python train.py --num_hidden_layers=21 --hidden_size=160 --num_attention_heads=2 --num_key_value_heads=2 --head_dim=64 --intermediate_size=640 --vocab_size=32768 --hidden_act="tanh_gelu" --norm="layernorm" --norm_place="pre" --norm_eps=1e-05 --positions="learned" --qk_norm=false --attn_scale=0.125 --bias="all" --tie_word_embeddings=false --parallel_block=false --init="trunc" --init_std_qkv=0.0395 --init_std_o=0.00613 --init_std_up=0.0395 --init_std_down=0.00613 --optimizer="muon" --learning_rate=0.00416 --beta1=0.95 --weight_decay=0.091 --lr_head=0.0215 --max_grad_norm=0.5 --warmup_steps=200 --schedule="wsd" --decay_fraction=0.74 --decay_shape="linear" --final_lr_fraction=0.0 --batch_tokens=262144 --max_seq_len=1024 --doc_mask=false --train_tokens=869400000 --max_steps=3317 --dataset="wikipedia_en"
Each number is 500 + 25 x the weight over its row's rms, rounded and kept within 0 to 999. Layers, rows and columns count from 0. Numbers have three digits each. The size before them is the row's rms in percent of the matrix's.

# layer 9 attention query, 128x160, rms 0.142, rows 62-63, columns 0-159
099:473494503510475497469508494441531444493453450483516519502530456474574517505494517474503470492463464493521501505514537479510455457496522555507480531521488549523516503496484487496513502502511509516472532458550515527491480501487529563497492496476553492525512498469495491486475489515504497513479492519552504479474488526477448478494498513525497498517554498462516469498514498479505436504522538515495505495525525521471539564514492493496513490507526519496499490488499495513516477468494501
099:517471505516522515510463515518540444497524498480502486492515490487563515475494450521512520505517489513505494526506499516495438505471486445505512530521488508500466491484498528512506499519481487481515525493495489500520498512471464511498505499483527485496510471506486495499488524488520491543490502555468482504509422480563476513457472460515527529454546475541487466488554488465494538446491520547513513540497460534442488498528516484484489501513484475497487518494517525497530509458485512
# layer 9 attention key, 128x160, rms 0.135, rows 62-63, columns 0-159
097:569491518467527481456498480484516489497517464486472516450508479463515476487468495502490519522537500530481549510494474514515548505484501501510482484534482491520462480549444499498492476482495528483512512489451497490511518474512519490517518471524502426502525501510522466483541456545505522483514503483521511482469525501508493498487531468521513485494454448544498491448561467496486522484517498532476506505533515528521503476454525505503489536479502506509533479517508525503522510505454528
098:448456523492467500530495495443530536531464476529484500499518487497491526491445491495513496499471501440509528504475541518477485520472499490504468492529478491502538480487473499497502497531481518486502470535493561531507481474492508495497507494496564474511550479500520490533519489532502509491475505480502503496524523537489461497530519492487530510498494546500501470523531522530471494465475542543487527488530479501473509534469547494465544559501486505465486516505510512471514513447496457
# layer 9 attention value, 128x160, rms 0.172, rows 0-18, columns 0-159
095:467494520488500477505468429485473529525491495517537544466516496514532530476462499476554524476519485507481461497523461465485512437514499471492492527464519481520505528507469509530515513531521508483520493480497540468504504539547491521498482503539517501503453526475533442494501489534471463514488500452464491503496475525494502563469519498536505492483484519486486538479491483511541508506475519466485516495508495474499500537540506524487541501499499497489480526485512519513544522452472476
104:484509465489504472475533454523471546476535524533514459513518501504490467481483475509524487497545487501508496559466506483487509482489480495505478520513487524499535553512484500467537475538486492471478509516515472457486518483508485475491480475568519570542507479481505549502491501531511516510470523514466560491496473474476479497494536463543449494530533497521469498501523538515512474507456470498495482493483497494486488514484486487526509485517479482483515499509535451489553533516487485
104:510502512456468467500533527506496561495510522505514536499458464529535524494530489569499514471497498485471499500490469518492478481477533515466525472547479493510549548482471495544483456488509486493482510471496506487530514533459478476502450511514480428468503508544504453502543505518497510519476488448494495501535526499477537486500533505490509511495486511478507488514477477468497501519520476492488518462487509530519509485483498517502502468486521557459529525521540498471482511466489532
103:469520477513459476488493500547481464526522532534512521532541487505513518516559504512524498491488478482485490539483500503491531463467509482522508493488525458485490519500555484473509498515523446492448461467485550516491518483479511514536532483498463533482516517525460463491463493450470515509485488484493518502552482519542493471487481522468501542519508472521491525465524521492516445461489499519537501486518490504480538496460471529464489520479500507510503505505480531528492483482481554
089:518506487533496522481513500504508471527497508507493524509479555492545533458514532456489488514549513524491481494516450473490474483527509518472486506473517514528494559515528513479498528499477545477466511474481495530483443499577538490480520487466489455452493555531482489519523487503519508465483499531474525516545510494465492439495497501509510494487491488512468477530535516503486476528496482510528522458477530522488509479532485503513513538484517446471514506495470457491515492512491480
093:488503529474490459501547538478493500461542484513522519467512464484467483479489489508502541508532517511513505515508515481475552487489521489471494486505519460524488490522481541541497557503477502523501500510488511494485509485516511537476537505497484536496499468455534518462519539472471530451499546452547513526482506521513496501487497466506504472507495472526456512453499488534510555505512505459558472485472476479529502536512475486513457530494539502458471482528528511486526508475488513
103:534479534528515553523486488490480513509525515504497511485523504463521517501508488459493505513497505533490474497486482543505502480505523471533509491471505527478481491480500525512492520496484516534499469549468551494513532545551425529474511505498501480500480502487495491469519466496548599493512502492442489461501511477474499519490531546487490483484522480515492465470506459479548453479480504499518530515497550536489494476490486498503514502478512470495493445486523460471504505501509527
105:517533468450535500491511530545516481519510512470535472525514518507515497511497494475480515520471500484528505534533509514537472520461472510470489523492480497497497542519473516482477520521499470508477494483496531485469446448502526512507526509505487490511474554477489538497528508437476451494497535544500501518498526507439477504522519437512528503477507454485505456516470535496501467516541517488504453473504501472562504533461515508524532526471497504493493500505504503466528496516479478
097:479500467491479509534520504450524486528506502518503511474539527501474526516477527542488446549503509471503486477470480500497502526497485532475555515485487490541472481510502486492515496530482523474477514488453517454491508495469473488500532527502451498529446520473499534519494490508464473517522480552507481494533500479500456520529464489455488524504526507492513496520482467535521548535521505464513478485496471447517519531541495526490476520471519523522500495521507468496454519537446518
108:454506491500532519466487537497503525482511462489480476507487503501503507511512537514477486521530557535491548496502535487454458532498474498516482456505499477524468493544483527487510473517545453484492503518529476495484489517508505535501521549477526513504463519450488501513467512504491533508462535474465491531451478493541473509463471514477488473499499525546474472469481497473528508500523522498478498493456452476498509495543503484499521549529506543502549459501509514533539483513498503
094:503564491488495498502483492512546573484553524471483533519504525530535509447491510514504500453519452521511476480432534498512533499506533483507473484534465497516492503516482478504480544507482485488531463492502519460491494493531477466462507495505528476514554521509524520474541496526503457494476509470490468484504545474482501520494499514499437537502517512500500491508481511499487525449529525464516469491487556514492522517474458485494497513465467495502465482502507490496478531501498488
108:528500536511517500486517490503532518452506505500465483517425492469510490508504468521536544498499487511508482509466485505488477496524517530517534465518500533467507475485568548469491498493502473495523503489537463534531520531545519511510474469525523485476487495475478475489486465480522496508542475455501506485517453484437517512499534525453520521548525509450499465512490477485492488479454485495520510493489521520509503504517507507479526524469489523502464543489543484468517551495471504
101:469507500446507518468488522479492518511515478471490546521500519500519472515494474480515438494488497493513474476515481510500537530483506491492503446530473477517507497424518516510542504492495486494535539511495505550495488482523447489510490526504478444516478503486495502505553537510499498519519480525484515538498503516526484549444505518472499454525456482449489520494544485489482464465496477572545485523517481497511527528490531470496522508506472509502533496485516475492475519465510505
090:520505480507462501528511532543492518496504460530504468480498464501458502517509504498494495495539500545481499492506497556515501479483447500520517479508463502506486520505503479487529430514537482507534513497481506475527502516472470491482506526496522433513551505459497506516458476496519509482551532484468516509481533496465493496515516566498462511494477510496503521489508478511476451471466517477525513539501499512549546488502491533484545518480517473486453461515548536513524470485516476
092:498470471508509502505485495497476513535509561507501474488492544543475523511520494508501488474475517509484542482549507461520459472522497499514505513546548491525528508511446515493454527490517490494479462488502501515485537482448532508511579500496543478533479481477498477486490495472484496470479542488514494493500524496490488534515453532490509557509489475471508510527467473510498498540514461482443481469498523522516546486491447489511472464504511522555496503501471486502495491519484473
090:469486514467514469504506494525476532469486539522504499474488489517511520499537480489502488530453455519465532460516494511548495490517500446480534517514495477533531477539483511507525539517517509506462462482494497494541493497502506485505496511520517516527495472513484510506502460481543518499549518522511530500505490469452503494492522486474482514486477447534493490472539521521550485549552470488519497508472521559461498519484476491505558502437511511483481483491510507455479477509451486
093:508514528508438451492495531503554478520513512493485554520477538494433531509495533512512515508494500505492494534522441466496486499461444504529497504530507533495466522526516457512455499478523558507549495511515485502502526522517492505473517485492492493521556497535501513488500477504525490493502508486487526427454462476514506488501470487504490481481521516500519475473507459497517492482502456498549481488504513526517504467524553471488531452514492512494509482469468519525497513518482502
101:483483525480483534473496525498526521481475513514525474485488488514482455530499470503465512489497478462506523491533552500495493532458503533533559497500472502477472493517533501474468532511522484468502525484459530493490504490480485502483496531509497477429514475536508447498494509482497495464464519527469434529496530451506502501508497530466468533469532557553503510512537469545521516486510489514525514553479516485504483520499522450473486515501481503506490498510473541509525508535502494
103:524518502503492507517506504472509491471478484534499537546476503479496555519487486520484525457481503442494481493459476506477475497495520531517478475505480483511500506500501485530526499433482509534511488477518573505523549521485482518480500508573470536455442497480515464473513520538465504458530490476457519515538502501479506517479514547452487511507499498500504476516492553493508502495498505492502549515500504510504463490501466467493560509537509475533523489500502509474489526505462494
# layer 9 attention output (transposed), 128x160, rms 0.154, rows 0-17, columns 0-159
098:532500491482515505503521525507559488473509514471526494475480521516504501510497487513473543537519506512488510482543517478501474548467485544490446497470512509507518511506517522534473500475502507481472489486496468531480462492528487510489471511467436499476507477492492499538495536466502498476496510520483528534455476497476518489513552570490506478499489466494535528479486446496467525483511459510544505438535532489473470449493485505521477505510533515451533518528543524513489514485507502
105:511485496489531495553503531516505496562496529530495485491475522518530507519511502544465533487491525487502495475513498515500542527482515460480487509468509516532495483448517480493491469504479488506483490433486496531498509486463508512491484529539515532507501476527506543482454548474464448489481467499487476498468453547498484492504483524505429548502488519506528535499497522466471532563490473469478522468485475495530497525495519488492521512523493551476511484468477501540479496492514504
108:507472513474478488538504520524518499503473467523461536512496519487528507482494524544527486473479499485518495519550525488468535519485485528468485527506510465512545528474531536502501499479474498493521520508500469439489486485553488449471517491457521506495511553533476521477504525503528487517505463511537495555524509490501473523489495512506478505506484463507489449489470505516508504455501508480512473472510455473495501443506502466459495500467480511507566495513475518470551481531530540
114:492479512525508480483503506537481480511530528509501497499471451531486550504562491527479517464517479499505461475469495505525495490492435555451473495497519496514513502494456520539444488484516480429531545517502496469476517481539540522510582496488494513484481506508489502499525517476476514520492555498498481465453508470502499511487509467477475507462502528477479489520538518509499512505525522492499495474504500507521528528523533467482521451483526471533512477492532481506502505508486510
095:491508478484495481498531554457507493508492494496493512461496477512479528508508511510513493497514490553451482510502507469489570522507485531479531518484520517528443469504478519422479487497514498514514501490545495538494500477511482478456528503482506418501457476486489537523499509510514514506461508532503515525508516533524458528503483509488532487546555509510537513480506549483507527489546485480484497486464484532496473489504506523516502473490511480498486502506469547436484505466505476
097:535483472471516497499525534547486534473497473510552487514490478537509490508528487504499510508481502527477521490504486504514468512512475497502503494513489488524476495518552483517525497473525490546517503512475525497534483485491509497504493523491532468483553456510509515430488484443476541464502528482528503485479493500460504496495491540487531444490467541504541470470466461494456530505484502548487474471511532490508494524493514526463479487492520535464490502561575468498488510497476507
110:519497480507539514496502500511541474492523502496502454496549477523484469481508475472469455488534495511496517524510549489500504503460518519539484537519521499505519493470487471448490455511479449501465499535483477530490482508479467485494511515513502484501482458478501498526518519562528528486482514534511483483495522490547538521506472446539494432489501516516532505489532457521474532480502508503522470477484483489498544478511519475487492471494470518451509559516513517533514477542530479
109:479489515499483475539511513420472507501534496463509516510505439469510511481521494504494526507520498486511506480520462488488473511477440484491495519497466513545477503520453468524505507491521499498503508476520490478580495523476459484465503503525525494530509486490493540468511508493521522480492528456561541510463518502530497501503478510506522541488494455484530491489498539517541509534497500510462480518501470513539528490523478573514533487518478499499491506476470499501448460510522504
105:469496480504490490499504469529511504524521482494518489528505466513504543490530494499517479546524513503489517528519492562512463495508466452515482470442509472466512423524496500503546495450490558532530562504524500488516508523494488529518460498483487495500500473519448543471479476468521505524489484516506519483515505519512462447518540465500475485497495442516497498546532553500497478512491516506490490495486491539497464489490504524540472505488534498530510479499508495497510458483480481
115:475507489462528484489518497507459541509503498460504514520495513535517516479503494491518478498474530522491514483456513478475441493492558511478533480510573506500470506504453543469519499508519494546509484505509477500558513491490535546464452489538490508500512493500497481492513473463497539468513524505475473459518507495485526452502496492512467530560486503469515536482455482494493466515522486503502514523527490478535514490470480515522467479533535515485534509484489452532503520486454532
099:484485504533450514561528495490544484511558519468493471532485491477490513502490514538447533497513546528544512486500518524487500530484507508482505517515512477517505453441500451498525513531489512478514486490501519495526499512486506488512507484477512480493516468517496495514526502507480511508510486462509479541526453545515501508496504479526530526477493499487507496472483499453468534504505516521555503438537475499511537466494489511459470530447443529486455484482502470466491538505506467
116:494509468486450548511522487502493473509533519483503536500526512499485519523508568497486510441477524494503475522503486521480528473466516486518474525483502458476479505485570481504496482500467479499490489518522493482499513477501497489535559479490472504502464542521504517545487546497530443496507485525483522485482504521496517514474462465523491467504484522514496541513422467472516495509484463485494526492492558505485536484527518495517527521529473458477527505520478496487546467529506488
105:561502487471493484454520511517525531496505475462505511494532487471522488505501515465544524517498518510527526490512484437495497492528495524490535529544497502520510531527499475492476481508516524482477518500493513493532488499488505518520518476519431482502530463508463559465468508477498476486509472496479469514514523506500483564482501461491511552507438498515523485539543490514521429485518511459495481514510516480470486488510502460508497544472475472459479518511494507485531507536464483
095:446484481528488499529497482534508517519462475511499494538561477505467486516490491501520466472544523524514468485550483485504454511500500507519493484492503553562503501537505519530486470558514497488445473494465484492473462504494493489483543493509519527493481536530515532549487494508516456513517533520501459498528512493515492462514503422497454508527455474496477482498525504487478531495483529508510488493469506469537509459501491513493494481510467553491492498527525479481508491497527506
100:495491504510430515493481453509487505498522520540521522509485471480465489496523514540496466538533480491537465485505485505494465486455539484482498479495473506529534483483485498493504514466502460490521514505541492531515478503544513483512476504549517439520497479456485467515539487500523518438513509521506476516497499491528521501493511517497538498502490481454470523530538530508433501456463524529500515533489499529539495496485461510505533497536542510507521465463523520504501480451515499
091:486470499500518508506561478530527504498445535514507438540492482496498479526507510508421531470550511504500488519526507510434517515508488527514487498530493460501513462445502488533473476476510447500510518504550457524531491503522493478474487495517505503562483491511517499466505517476507476485452471490536497503544500462484494539516477518477489476483476514519523497485520498532503490505504507514512493489466489523540513483533479511507513482525486481520562467472485483516482468521527513
095:514522450513496480501498503487505511512507480540504515471471546450473486471502483469495468494513475474460476522507549572513487518541521496507542467528499500485479434488536514526495520499470506498489512515494515520491493524506487473501528521525477489502492550498500464522533513533506479480500539536500509460522486509483504561520475466497464490510470465519445465491475477507537508539477481515525477495474521495519503514460494511470491533490455558491493526491488544518523528474495472
101:477507519503500494493511487517474527487505491465540470487495496511509512528453484525493500499497530501515478510514496452507542479450537504492511456541479505440489497486484536486505502538458476481494537497502519472520518489535538486488512440509566514505493478477504485474551478507522521502514507458496518475531475500485525440529534468526463475489477488514493478494518518510502459491467500539516481513507499520500483476496534551470491534500494478488471561512536496456526518527501557